Weights of a small transformer language model: 0.952M parameters.
Each number is 128 + 24 x the weight over its row's rms, rounded and kept within 0 to 255. Layers, rows and columns count from 0. Numbers have three digits each. The size before them is the row's rms in percent of the matrix's.

# up: layer 6 MLP up, 256x64, rms 0.243, rows 30-129, columns 0-63
# down: layer 6 MLP down (transposed), 256x64, rms 0.245, rows 30-129, columns 0-63
up30 102:122132102109114105156123120092134107131129138135133129118143135166170109095162103117146154071148082109163097127128116115119093141138107112117187062118131150124109113111134134166119089119154133
down30 092:088148147141131093144173132134107144141142143128123152127114119129103140108116120105112145112113149097141152095136134132155165126154079086095163101132142081140191152127127073136109155145143101
up31 098:150131116110149130158147082064128127140155177142137141130110110110157117137142093139123132135095100095133136130120167118099108102105130157068159117115129149140152100165126166126092127147158141
down31 105:144159140131129192127112146165076166110169171111168135115117147113123094109144182143109122144147162128110129103116132126135120143113149132114130176098096116116141103150158146128109156124133162
up32 089:124112087146141137121133141153090086179111144140155108139116154142115118144135106129152098128154107093089143069177126126116132154173107130131119120162119129141112101171133115155149155174137125
down32 099:165096148092133116128160152104112152122127103149151119135113154108132109119116126165123105073130148156189114145078125099109159136127084114167143121132120112167126154088116113106135156129100150
up33 099:152140148117120152107110144124163092167109129137133107170112116153127114158171115138133123139102087126131173079114151170115155130162128126143152096120137133113117191140076152150139120098113131
down33 096:125101092098123106139093077172132154121129098125128099163103127117112126130117112122142093180148150108105105142148087149142125124105127147140101137118116132103189167123145147117168166158131111
up34 087:152083135133155136131111167146134107112137159125123098134140098094112116166081113148127127158125122141151120129153111123157109141121106105129116137144189121137109132122094147206086152094146110
down34 086:148113172151136112131100130102135155149139149140111110139093118109140121164120145143136152109145135138080136109069149152128148090103087134177123158122111132092121150148143161142175157175125141
up35 084:151142109081125153139175129134188136108138156180160114143145152122111105111154097084115090141132129129166113147143122121133146151093164138127084118153092135126118125074146136105116135114118131
down35 079:113090114162122141135105117111129133147099149137106132131126128178132132108075092164139129096161131137102083161112098103113118121112096140181147197134100135109112137146099135150140124143117154
up36 091:142123184143107116144181099107115156153105132110152076130128113118143143106156136141155156100095133089123161162121112087152103127138148160116151096106113125100151120144117117130127163089093121
down36 079:150124151146133115122127141084134164164111118163140157124128143125182139172116133132113150123156144152140096098133161135090126129117119085113144125125141095109102155097123161119146204124101161
up37 112:141144098090094120094115102140127123125140147195171095098180129083060170135115138137141154131145153159123152145139119131130144131124140150094112131118116108109145109151099137107129119123103123
down37 115:118152149133098127123131122147117105087084108143146102109152098124105142154112116171167093114122176112104149132133127125129108099109147174093115155129138140115171149170162133123179113122165118
up38 101:136123114119146174075146125134109106118131145162097129111130106154147123134141155104095108101143111125156123142095128103114110129120161162117161118088083123180164094133102111185117120110125099
down38 112:156163101129146184142111121154139148160154130127144150112106142157138138137119127131129148094117074144164138135128144088106136109138086101161123101144122102184124124108145073088107138132106103
up39 100:110148155110147068126126134115142126110147136147126142199141109134116106152110114150151160147113124099114124128132172109135137171119137132125101112157101139076089098092120125097146108112075127
down39 105:088136117165131153144141150111113105099119127097130139099086163171123122148138106092087118103155114148104101146147132156112108121110090134173112125151113174116154160111168127158165124107130148
up40 105:139168124098124107140110152085150154117119117148128117147095101110127108122131132137121090117126080113113153104097087067137163108128123179171136151152145093103102136139149133100162135112154141
down40 073:148135099099133120077128104121091151157116127129090151120121147135086133129093169114124110106128119145093127144118105126126129108112102149071114117073107130114133119091138121112091169160082098
up41 089:143107104108141178098122097140112100126143127135141126135076143118152071118159127117119065132120178140145134134095164133174108108116152107103144126137163137121145110107155170136152121119148136
down41 079:181129133114090093131126114128083120123090132102152172095172144091127172143095145070100138105134153106124105105149133132129124139146116129146123136131142128123074134104153120143153127100128167
up42 090:139138099140152129085156136152154150153096113121127135102127142142140111140120153125115112170111136084130119147128093147112129153148113078185191128150150160141140112097126138163123119084169117
down42 090:135143112141117159105120103125141177175105144122098155096154105145122118129119116126116124117114149139134102102118087152169125101141092129118146130149091129126161121128183161149154177164074130
up43 093:092174125163092149123152101116136129129135090105126133141136116139121132129139110101139143142114124155094178144175101122130108153177139116169169138172121099106138142145125144162112181117120157
down43 096:096106108121117134110159085098131099085139106112105135118120147155088096121139129138106160102163124132123127139122093101138104069100098078118110137108117155138096121128107111104068119111109125
up44 082:124136159087116172155120106110148120160116099137156124138189107148151128102123138093109144154139117110145140107146115148141108112122110139135161144098098106144135164107134153142142162068172166
down44 088:094132160099130151111136159134148161109131105146111131147093149138148133129117151129120136133132128144122174162095125133141126113092100068101141121111124103104182153103100119119149145152051135
up45 095:108126128158136159111105112112127119124121106096120120116159120144137120125165141157138071108115083092112129137116127130133185181140145122114155147121123117108119132144126183190106118131178158
down45 097:135143175156125169122119141114092126151137135136135127113156156080096098137111146132145156102103111118106127125108137090132145137128113070078156157098136125137138139122149063125163161122102144
up46 103:144111161122127127164086113152139130119136084134104119171129169047110143131160102143140163118124134105158139104142131080135138103123120116121138111119143157100104113161179147149146143111140120
down46 097:147097104133136158144131110152125141133143140144091138128058108179140137143128108145200098126151172125119152127155124135109111097141117174127139139140125116165134090106139147124079128154131123
up47 104:145128108164126093129110115120111067141159111129089147159126126141135131124159121084147100103140124111130108137125149129146132094092174166127115135140134172115126158103115109148201117104142157
down47 097:121111088132155140112166085121120142124122152122128106109139085082122176125155090128105162124137135146130155086127148122123140104137103113161118146148084087102118139111112143117085169157105097
up48 096:127145101079135112148111126109152161140114148166110126122146132132096147101186108179166176086122134113132109144142152115133101146129128115124142084149156112168090111146118102131144116136157163
down48 080:121069093131102129117121083132141124134138113150086130164163124157117118153111086139114111125126139116116124150124157135129114108151131163136119173096092114106187099153113100167134120169146105
up49 088:122074141108132115127160116130122103134123129146124197138137112112150134128079113119124141135134108136088112132160114145133119050184140149147130145146143144160126171156106162150140130123106108
down49 084:102117154131089128177119150112119119111103151124119116164122137117128105114144111132130084126126135154154141144173114155098123091172114142131174131114134200151106124101110098120124145149184112
up50 105:140146102117124111129122158105093118120090156124119145145129122151098085106116142136097172112145145122149141088133130079140072116148199131153099110104098125147120109153160146129162115127099132
down50 091:109114149109125175134139096148172137140141132151119140084134109112127117094106137155143146107184134120170117130126109096072136136154127107135092154158149117105160110151126139148130164132078164
up51 104:116128134093144137150129166156134099138134171131148149116142145125129143136078076179110122113141131118117154124151129140116136096131157119128128105113088128088134129104156200137069126104143106
down51 108:168109108120101101172125116099112104130105119129149134148118124150109114150136151144098136182110117151150107112138177147140104162142149105092172101135199141115140132114114142142171100117119110
up52 117:180131124144139145149147098118152088111150093127115129106109142123147104120121126148131102113107135133119086130080109156123115137055164174122152144084112120178136145116128155142138122089116122
down52 106:145156119147164134135148100127179169133099133139151153122172172121141125092143139129157107120159115126131131191116127164099146085126153169116132140150162132105158161133128162148112102135122144
up53 091:164077149111098106115134131116144122154176142158151111137144130111171137143113114122172112160088117130126084135142102115132081143130165125124134145094158089128142108169136117139083129095108110
down53 094:061114131117124120193131124140099131129143127196129097096146128116118131115084147164129106136140165155103142101077130110142146145105123112110163158127143136125156136111126108154131167141128145
up54 106:162122111092149136154109155183126089111126143132130141111166121141138118132087133172122095109117092131105132141118148094127137181093095133122158111095115127124149092164120142103128142163088103
down54 111:143122081116120121121121104156112111132098145119120109154149086190103158133136105131141115150097109107162118136131163120113165140173090111108152125115126119178073141135137122093108150165142133
up55 105:127140122130110145131101128110133099112136127101163107143099128125159169073132105102098139141140135123152136118130138099107123102060125131121118096149123155136202132091128142167180121105145138
down55 107:106104128124162125102147118152154102075097104110116101111119121146150169166115129112115101096099097137118163147120143152152158106125135104118076085144109162159145105115142094137133162107098133
up56 084:121139152101161139140095118137137164135203131136124106111105153100131126107146132112135113072087107137158140110137127123125148102128109098144172117143115107117122107167133157172147165099170129
down56 080:145132103179097128189128133148123140135094092131121149098113140137135128179110155140143116135150161161132107121128111113128172103146109098100173100150125129138156166129131108128130111181087135
up57 123:121152153121099106134172116131125124110118146092126102172134159140157161107097149152101151104120104137154107065130134148150141160162096130100169105147153102126090094131130120107131156160146118
down57 130:111102103128128081114133163139168179101147121122145126151114085154145112141136106128173087086152117154106145112093162121132144137111099135125157115119106147102147129077128117165103138108144097
up58 097:159109143133110122120108096107146124113083174117180137104106146105157131123136127113126153142104168152178126161127136127133098138146087133149153109134136070130134135162096118130116086078126114
down58 089:113114078146119149098133144156119127094097120134126109163135127108114157120103128121173153150154135130116139129165149140122112115174095155125106138108126108136115141137129095133132089192182072
up59 100:172127063141135138126139104139089116162182113130129129114140155115134166122139131129130130123104083157122108129138063125150084144095108147140143144125147150153139127113116120151073139101153143
down59 096:105122136128173137109163144153090126119145155130087165142116121128154120165120129160084160095127110191087115160128078142141096139113151123150123146118121096125150132139135141108100108165107112
up60 074:151127166127127132148167132095126102146113151119124151128138155136113141085143127148112094106125160158164139144099106106178162131118113123127160164146153148114089107148113141127109193091102162
down60 100:119128148162086140134155150123107148122102106123116148109098119134129132128114176144169154122148132173177079133100131109101141115107095064117109115149111119124140161115122103119106146106089166
up61 101:158139159148103128115147109064122102097124136109136109141108169149142100139125140116113121128101105132129142130130128095112120130141109109185126157117102187116105120122084146143171092109180107
down61 105:152110103180131145089142104161125131163146118143164109136114123124088159126114137122137087138101120094088094109112163152119133133111135123176121069145145126140152096136157111088118144133163135
up62 109:132093126149139135118137114084149121161108152134104129113134107086156139071121139129091135108120082147133121118177147076131135138163139145185128139127120074106121094142129134102139164143140111
down62 120:147060133133132137118115130117133140128101145104148120110130114145166135109111169102154158137101097131152132102119160153123160118101092119105160161180160097108151150126142144113110174147148089
up63 083:133174117124136104141107147158178150111098093131108101134164128125136107120120105124125054112126178143124157122170119108116109093140129152140094098157128091140120146159118146160111123097146134
down63 086:119119119124114132141148135122137122132134170141140164141119122114095109131128122091081112133189101123117158172124090127152133164136166129102141117127148157116141061156148123097114155170124176
up64 099:117146165141124125170110107119116123189141152112127111138133128107082096088166123110125144094082157123121118123129151120122188126131130174123124148077085124133112120149114129130110081109122140
down64 085:114123123126138111141120108111140128123119117086153129115134138142180132145116119129135089122098136118098115089111113163096144065132172149134106108129098130060149093135128113137091127137115192
up65 092:174135104131173108137116109110146124137090162070158157106138101163152172128148137128105151095122125112135134149118168092126155098099151151128115118116153132134167142136104146116141083159140115
down65 108:132119117175105147126138128141111193110138093114152145150111156152094099135106120140165109101124137096116169144140147145094173102187080099136116110124107123144099155109126118103134109124140129
up66 090:153147174107135097136118108110171130128134125076102119118113086114105090122141140099119113173129162164123123177124055147116146129145112157137117118130135131163102128111097123123146158118123158
down66 091:087138130134101134095139176101152137129146106146104155111105162136161147122137132140127147125157099131145123134130156145080138133125148060083119110144150097111116152117087136130150169125078152
up67 114:150128137137173109144153130171163109127145163148123117172153130153118092101136113115107155109085144105113086122151110140101123134141160073123099124162150119121115101130098107102114130154072134
down67 110:116126118118135127108131144109151125129130087126139135109116211136128162134142177161114115127083113172093138156139082145094090116128115116128135097132158102093118146086094138127111135116114148
up68 080:026167145131153102112137104137129117135140145141075124130129125157117159083124150163116122139129149112130118098145118100124149152126127102151101111139158131141132135166135103159141113111094107
down68 085:117123110146134107124076154077115149137117134124105184113103090089126178129105101110148113141124134115121099112138113100133139130131101114157144126116110144105124175134139068125139139131063122
up69 111:067144150122151135150152132152136119129149163161124166154137085122130132146093120134129121102110155132119119122111102139129139111132155184110132098143077156110126111153103117131183172142100165
down69 122:146149124134133114092149161138126156143111106143167129091186095112116133135141107145145097127107095106109108104089161096147149134136111138143134169137166110118154127157139119120103093062116101
up70 096:194098146098131159145144132150131178079152107110110086138173154089107135106117130135129164118102112095113112156107137142132126133137103144134175125132138116156112100131112106150135157097110147
down70 095:158143130146120107117151131166119093142107099116123111106115120138131103161102122112135115154130103158134132160116099162127109083154090132177091143106130126094171192152155122107163145150124107
up71 091:141158132136114174126215119089128120128148095133137132091145114131166124094114110156100154124154122109105153083129115148169122142115115140102152121139138132113073122117123172136131135098132143
down71 097:092120144155143127140086152125180149120138164142099122136123148158108113159143136115167105133111119175173131104145137098180101121101151098152139122089118101122108138105137160086103150120123144
up72 113:128157130097112104133160132144181104107136164144127148136116146162137122121164122149107120090154147136105178145170110080152166135156127116177125118152126174155114120113138088131134095132128148
down72 085:146154123114134144091149118134098134118128135133130110129088110140116172169100144111143086153131154111099148140083140142138130144111085138142120113156112154113109110141065115156174168173115103
up73 102:085153138101092111105113149136139145123096121099087099167125135110122143080114137129155138103145168098126153105101104168101144117132122143184178126144160116121150105103118099134165121131113124
down73 093:165095125142111099101134078144101134085113103111120125101137119204122142140145110132143145169075081117118145112127141181129114134122108108115128125134140130138161118145135136144117169149124168
up74 116:153176077140132098155154148140123101128135158140126112143126125103119116060168141155087128129109102147144129140094144110164110172086142094119126143094131122137130095082108142140120119135112128
down74 119:108108157125132108113121137106146119172071081137182129152136064146130117118075072166139103145125140127135143143119165119131138145098097133116130121130137126146116158118124162109129122109142094
up75 104:125096142123195121145106165123172150163155139129139107093154111142159099115103125133126129095119148143092121133108136138088107127146136174113143114163154148169119141107087161167129123128107108
down75 107:122116102135159167114164122105098103092148130062137158142106154154142145114146151127132075123158120150107145115130129102111143088143122114140105120143150139150113116101144078100171092154140142
up76 116:142110113138151124107173081102096146146150116080080134167112109158130115115105123138119087138078126111171133111123119150098160150091134145137169100133148124124152158145102121139127142138137087
down76 112:159143131178125090104140123172165117141159114109123134119135094132122127170124144085115164119152136084122111062155155145156156103132113111123126091160124149133114091168133121115107138138112118
up77 102:131180119111069093078135141143148163144114117133135120119109128136120148095151171105162101130112144072137140141157123147150152115115142143158136145158106101142128134150119150179138163101117106
down77 096:107113055120117105115087127107101135112118124117135131132103111149132102110107166094119172132097111105151149160152106167137135136099131081105149109129155131161146176102099104133120151109116104
up78 106:120154115131118155123180141115099084136127163100125099121171134109108155107115106120133126141159135113126143149143159090104143126174130145109160118159108102132106121163174182154156120170117121
down78 124:081130085124098157111147131103076134148131163119157134124125106157096111111132118133141140114194124154098126166163112142145158152122122069108111096144118121132111084150145136113128106118124152
up79 107:173140149124159119128077099114145136124128134138101135117145120124179105130152160123106180104129109103101155144115096107176129099119102127087134095155101108144153125152118139106176123125092107
down79 099:124114141152159143140153107149112126157145177160149121099148124131122118142097132146101103139147117109105140085126164150142110187151094088136186127143106136170130093125153092099135127140153114
up80 094:107129111087139112138140141101109123147132108164187118145123133138088129111073076145091121129135114125147141100122114139132113124115142121125127121174118138079130126112170206113114137154147114
down80 099:165154125163113166133088133119114145179100136123129116137128123133137164139127177122101101137118128164126106128133138155128169167132125113122168115157098160161124148135103058125110131121143173
up81 091:146140126124131085142123093114172119100105167160161181121123116115099150155144103086140201173124095132134125133117109103117131146106129132108128125140142127130094105100155123076146129130118119
down81 089:155127142157105095125148094124105111144126167133132166151099158115133098145155108147149129126116053137098128091136143099134166112120151127131186108121079144101111131112129133155091155120143127
up82 098:137108088130114109168111113134147122114115137099142163132125138147158145109142125113121096087119115095132144154148116129103142097152122131156126132127144216130111176132124109144100082097176144
down82 086:129130137122133121125172082157149174146155140131091118090108092109137132153139094143124157140145126118165197122107176127140137134144127090101124108134108107097126104168141137121158156145111098
up83 099:150095159135122138089130097182147133150147159117153095104143116133135143083154170082155138148143152100142161133123095134144140133121150096138118189116096110178128104140127124158128140125125119
down83 095:124114103160115093119141114108117118158121141130145176128105079106155139177076117146160146137126124153128120054116124113099143121105137117117158098153133126159108086146106097143098118126122106
up84 102:102093148136114086138088096136148136133191138128155141144102180134139140115145111113129124115145150111166148106130114113169133121153158164127121093178109106104114168164150136097137124113118151
down84 080:137143119160131124117128110088137167134108113112102147146140126105130179152056100131106110132103169142093106129112142145145140134119109110127152137089104124114139108137123109149131172170096069
up85 091:144156130144104132161115109141152108115156161117146119143136077084146109093090101127135139141111144170151151130149128089168138149154135109172117140143187133076096128128132090107127117116124124
down85 100:103130106104082122109133148119151086103151067114103098112114167113102111119127118105149149142100083126151161103124122134135121092145125114083119134150101114130122167128124121164164134169087130
up86 081:142109147135137083105169138123132125124104103113139147135151087096162137150113106108122066096098121138145118098073180136133144123145140149152144123133096105153106117148114153135141117066137127
down86 095:096185145129098156146118076140118145109107132137126095131123127163127137134128126122136175133134108102158144126166096084101119168132101113131043130134108100120117118130123137105127090130138110
up87 100:146145113116150100070136086140148172127156146121128137127112123172128107103130144111097048140119166124140115146176149129181101125091143113101115122145128128137113146135116152149123133137158125
down87 093:137135116124100131139113148101084145147133149118096170138135140120149148163134136092101154103082102130108126145117121104114112141138153124158124202110108136128097140105125124132191110172122171
up88 102:147137099097106146142168130111122090126131133147126139135135176121155135121150158161152129136091091139152124078113129165141092135114166150108173129131156065148122162128119134115145132118089095
down88 113:117165115159133081136121110146131109104155130172144179117129142135154120158165152135112163101161120148120110123117139106130132098125148066115144132130107162141136106182168116113095107115153151
up89 112:125155113132137137094146101144091101125146130150124148113154106158109122125139107081161148162155152145113118099119108171087144111140192174098161141150164162125150102118121138161114142133117127
down89 130:126135107117091122122096117143135165115125162135147141101147134182101107135149121102117132120132127137097132118124149171174155089147122193145160121152174076135147159112148139120102093135141122
up90 097:144106112081155058145112104081124147108151138129156133147135102108171081130100120100139124141115109136166123115153084125155161134122112144105104103120133185117161127148128150140131122140139135
down90 107:119142106142065129117123116146099062129122121090154088117129117149122089163136134123133121166117123090116099187147108113154110166151126114127117126112149113132173146130167141108109127141158122
up91 099:152128140141129123086119073155127097124161156152087150171105104113108128106166128119152115140146110182106135159106104151112111125113126123150080125150118139154124084151129148119158148123096165
down91 091:128142163149104159139111132118145146111124152092123136113120109095117116109126109108149163124177144152158126100134145116131168106164130079140122167142137107196126144118087131156093131100087151
up92 095:132126144095136159130114126135118081102113129122165121145116129150125168117105117090161143133133120132111094116116133120113152128145147162216132131132104139104126118053164161147120139123123092
down92 102:117102146138140185117113178139123135159124082122117130125092131132173130164131098108152118104135164151113151143102106133130117150107078120095111081104119128170106090088147142137146152137121126
up93 099:166163142125114122129153094145095117122146099181120116176105134121126125111101158111138138110165139104156114163127114165120099104139162138119092107129187119118106110118126140152138179097130095
down93 114:088128136144129099151133099108135120129125120147096143139138111124170108115117116118094145137137091137071176166102118091193151133122137158152104123143138136144127167160073142137120107133127163
up94 102:145132148110158115166116152185151119156079115103142122140134089146157161134107159117104138127135084124082169128145149125092172118147150111139106120148168101126121131160127125127135149111095098
down94 090:126107087125105119136145090111101108133117132120121140149116110137082116152108128105124175149155136089113138067131147096134111133123160156148118174087168139122122114140127097147080148139125078
up95 105:091150139073115136148146138129131131139139125119130152150167149087196125101097177142103134111129123151096138084092121151112112150112118119139108140098130151106114153126073132166131110103120131
down95 106:135125128129136115106131106151103096114136145156091147149129162170127147150149163121156131161089093133169106135129123129112077147165128151089133140153134155163129133125178110127078116108148171
up96 087:163113144104105122107147089164137167153099106105168140132114142116167136113134177133101155133123137128148117096124126139204150154122080133152135149104091140144120127144121128115134136088156103
down96 092:100126138135108117130123133158134147093139104115102138145107068116152087136144161127141154130176099146131111119173162129126120131103127114112141080145114077086120123096150113119148079151102100
up97 120:148157110085117118121136173133117141156168147130148161130149177064122146138140110099182163136132125098147156109120124110099133155095114135148125153114114172158114134125096159125141108103137122
down97 107:109106121112119127139119111117107120140158148120127135177145071113141101104126146071104125144092124152164139137139161134111135127124157082129123148089160132154057117117127162077131135130124121
up98 104:119097136114132131128101113160106124101139109109151110127125099127197133119121103157129100112094181131165165118147091135153144090169136094145147134149103120139123118160096119131134131113136066
down98 105:148105140141160142154118126154084161115112105117098132143125136146094137117137170136136126128144135124087090149148132127083073098071116139108132165136118149128111140100168083114148127152099160
up99 108:163150105132127141116133119123115130142145168091170121124134136131139126144121093102130112174141095131149125129111187103092164165118096134128152158125160143138116074107146117144186115119093098
down99 112:088167113098131111102168148090129143151131201106115128098139134139141123117146158124137152093142124130128132093153129139151134086100121135138152125156114149116123144166162094129165089139105089
up100 100:131163191118090141113157087127127089148121099115139137109135147119150141140109077109151131115079166137123111151149118113159158125152120114164142130147117119135138101100127128117154119060127099
down100 108:133145133139124106170132172095139143151107117124117117144132145101113172129157146147169095144144122192154128153124137144147095109146119162184072150116148136132129167152134110134157114102114143
up101 090:153099092113121168123126153140131150117135119117070133134089157123121186102088115142150092119126138111131198080106132120174139119151138142152119121121115126089115117163118106114147130133105130
down101 087:083111169092136121111165147089122143160159114163126128124130194102130115166125130094115163108091160140088145184141124129101145159097101135134128130149149113099128131108124126127117132110135139
up102 090:150140113157128099116135152107121130108127127130164105102165118060100126059149139118086117154132115123153093156118135145103126139107138144155148148146153123140123141121181121134155099074116136
down102 077:123079098114122142148084115093164167147107163131101116145171173139132156111073137151111106123103124135125147136169142159115145139098133121137111117079131123108164158120159124127145129130092124
up103 114:140106108109138142084104119159121103161111121113080163137152105113180117098096112147128101146108160095130109156180127128136148133129154118103131081148128153148167149156156127141134160121094142
down103 091:160137158149131105131110120122141118147154167126137110160101161139093159143089095149113135148100140142116152136138108112110108127076092098120124110176070146119101097102118124170134148095123100
up104 111:134139105129159137105112152119112140138123129127108140163121154117152134114141101177131104141147153092141131096113118130099100115097173134132139082113087076130159106091113150163181167107144104
down104 119:113102134103190129101147134113159095097132129120124141114124204109152100163164152130079146132168134138117116112140112114146127116136136128101127090098131165111132153123150100120151121145168155
up105 113:136166135166100153107136167141144130107094153169116115109112117101157150120103105130107154129153112121144148112085160103160136144161119170116136098125140073132114118140115116150129184128135079
down105 118:065145088119145136119138134115130119098133146160110140102115151114158132141151134137114146110125104137165138123123114152134131115108169063104123061153130112145118131157130131124080163162085120
up106 098:125133142157135102172126103116107140156110128099160157116105170120120138104094145133188114155124150110107124112143125125123076149151156156105139120119144130148112125146132170135109160093197151
down106 095:134120160150125143120138127127123106141109141128127136130054104173128136150152113112115105141128119170160138164123147158114080120112098153133116115139104148195068104151126102136134123143096146
up107 097:144185142099161114161119160152125154158129180116118134104112155121085126162130134144143129154112131110094123142104152143120126137158137119099163079115146157161160097122083152149139123118136161
down107 088:149132160163127149147115122118115106184130140127160156097140197117138152143147171121166156125077125166130133133149129132134157152145133117117112122113132127136105150121127116104146206126114144
up108 115:172134126122103121168107112127069117115104154077097094159118142176122116113132128116150094117098124104152136175128140153124121112083146171126152087099121137135096126142117147119139160116142119
down108 116:099142158115138156140111174178080142101113124105108126111109147116159139128097135137138099124107108162121118158136084142126105088144125140151141137129102100068132177113133093129149148106114094
up109 096:155120131079118107103144140124153134100143119140141155095164177131175059101124112130111165113105113154105162133131080148119107144124128114114128115180103166141139110147141138124110131146106116
down109 086:112124072125100132133109110147143134169108105159159136166166098139113094124095108149158123119179111162163113123124121148142154133102119123088128151136111150130133136166173115135110154130147075
up110 102:135138139110125119128126141133140137146149162138136122134119114166131142090136128154154099162114125166190184151096144098175162114140124128119135094120150128101087104144091152091158161130106160
down110 100:116100176172145133151153151125126137118117135129118155118144099116157105166151150130138148151182112177146146129103096136166138126128108107133111169133114108128199127135131130141138157147085159
up111 088:169175116112196143127149147135138127179140159126109139144089112121124114131142137122148134109131115120120109100087110141110136123180110185117112139071130100138102105113097106111113118108115136
down111 094:148123143150152129159137168092098141136130129118132171124071108145111149090104152120137086100107162135136142162109140116136185135110118073125099120089138124120127149089135110129161149124133163
up112 086:108174153132099123115113097134162098151136097126152102126182124119093123144148099126093129096138156119139126154100084174119106119160102128143155155171164155114135141098089148120127133152131138
down112 092:123120136157164133097137138122108155162134111135117133168103110163166115134148137146091102143157143173118145154053117097103118091092126125129135109101137165110141131112141104090115123116153165
up113 080:121105116150157136157142137131127136128132084152139112136179085111137114158119147125136118161135156109138157144083095116124094117154065137102112104146113137110075108139146142119133166099152083
down113 099:103146156161097151132139154101107179138136122154131139113136138125156133137121194130153156105140162122138105125101127099147147085109112081110116149164123129128120179137118117101138116108082169
up114 084:138075091101171138144144108158150099130174115125126150121161141125087125114114160122148096101158165157106126186139130141124085082134170138116141112110142135127113137147110123099145140122104116
down114 077:139124095152122123103127089117099121151121178132139184155108145149143112118130069107097142113156155148150106104130111127156116121129101070120110157157152126115163126120116109104113120147140073
up115 107:160078134139105154123093110147163145099175115092164079137140135135118135135160185154121106120111136126132100135126112138127104142167153092102121136135125141117127142132122154151195133114097115
down115 098:146127086126109105135116092154105076092116134142156149149104128166116149143145126116158107132136148105150134098165164137085113096157107097147140141145114153167119150139125091124093122178111106
up116 087:118144129133112119113106136128146141098087168085130136108142145106127119090073173150151122116124117133106129120129104131150145117130182130095099123103106126112106137159147149101091127169187085
down116 088:090112159109124169141092162117118165153126109134092124117125151126187089113149151122112116141106092139118093136117095162112126123094146103117143076096120123084116118135123144094141162146111144
up117 102:082154114093139117131152119134091122144166115163138149184111153147149158144101143102078104143108087119102139137151180112159100126129107104121172144095124144131122106104120136127106142099118136
down117 099:127089148119117163161097178153131148127116093142149132119134139144156114099144131115171116121123117121155105165114122137117122113161151201112094147129111097116106136142108189125122114146087145
up118 109:143159136153152137088145148102115096111131130133087098117167099105137146156141112122124111139119095164138127145137142147085091148132119163069119125114155205095148125121106128117143155130140134
down118 097:124125132092126176154117092152116134164143145085144084091163124139173149152113095123112116143102144118111131143142100127109113089160158095086137149153146150120086106129152112124098138156123150
up119 099:131173135111138062131121112127127139128102103109143164151127100126133091145137100127080123124142118132132154144149100096144115120195126101167134162085123115089128124121086122146148166156130130
down119 083:108176131141141139127109150126167119132173119146093126131121153142135120130160153124124119106189157122103159115135120134106100118102150102098162105133101124098174098060127104170126142114120138
up120 080:105093126118157146113114072135118070144143140108126116120100137136154100110189127156121105138107121140162116142121124141126125108142159114100159216152149126118115135114138122151130127165144115
down120 086:142171138137099123121171128163126173144135138104131157114181111129135142129148129144132104099082163105137144120153173155135158091128094101114095164114156120118108135122138121113165162160133095
up121 104:148146125118116109138108111140165135079154103122142143109159139111164147118071173151132149120135129112175140144074084112172128133099174104106109120141126116135126121115133145108149140140130076
down121 115:075109131124107140131148106173109133163149130111150104131141108149128092139094125160118083115157110120116164143102149133144132106112140113129119116151112160167157162154167112121155076149175119
up122 078:150121107138129144105136120164095123132085123128137137096130131117156120116169129171124096128149152108114183111147080183152115147151141096076115118121134149097123134148142152139105124167123080
down122 083:121148166110141129154148171111106141120131146134141111132183121103118142134105103143104193113138146155127080147124152103108119074157070149133096111137129127140127161106161108103131138127143099
up123 093:123109068092133113122129103137139117156129119100098156093114162137129159126135158161108132131153090111150119110125134095124128143156136154149163107163149158118129159121135174086094135079102098
down123 080:160156135165111148132141128104149123156110135106109124133142158107122143168089098143104159148154140152136116101143132120143096135154140158120096163100133109129140127107153151166162192192138123
up124 087:152108147090129135143097161158185127114155117123120102147137130081190197112119126118137173136141111134136126108114095096146124118163134127143124144127144122119098144107102093108139126143088110
down124 089:143153092134156089141116148174126134132095140151157140152121147133183131153116135119149083150104094156170129145158153121128148129144113122092148153092117153126134150137126134104129100153178178
up125 085:146124158094127100109142115122106117121129144106096148159099182135127166125158147138082100099161120153145092126172083135164111112093148143142113129171129117149116125126112142099165108167116130
down125 094:100170139142114114122166130094146164106137128125102119110118140130162106133122144129142160139094117139101118159078139111096147123117126086107112119084158099102107145100156071117136161091102154
up126 082:128107097169149147116164155155154152123105123142157183112130153133120097112105118135142129099150109122110112113156106161113114170172118178112165134135107155115093153129098126109148125103101087
down126 086:108117148137155098119140154111121162137145160115137140125117125135146124181164148142163107112106150135155125124144142131126123090083074060086124101132099121100165118118123102099128158145096139
up127 099:108132121100108138135121167187089087113084165179155139142113121146133108111128101134122112110119117111100096109099120112098118142144156144166159141115150170106147142139168126132097135093136103
down127 097:142116107105146142136113103148166187129137096124136126140136149173165126113108132113110159128108130120100128119127073150116115072122149108077154118162123127146131109139107113083154139141088168
up128 088:120136108088114148145134148146136119120097137181108099148116095168126147108092102168123098102133145133103153107119143150179157137196111131133098096168140111124160139118121134141131113089126115
down128 093:164100136161105107105128145098092115124113106154082149098102122101111144151154131158115107128127096116138138178103111109132118105081123097129114144108118080103110155124168142108084145103119158
up129 111:152152148091149148128129109152124108123154124118121166112128100125117132101137133117153155130167097133113106133121138087147120121126130156124140151169102080066085153146114102196134114121165148
down129 115:124143158127127115135219137149093145128115138132097135110119102126094144121114117129110134132155114165167133129124181128158181151120100130146119149145146100086132079152127121115122164138112137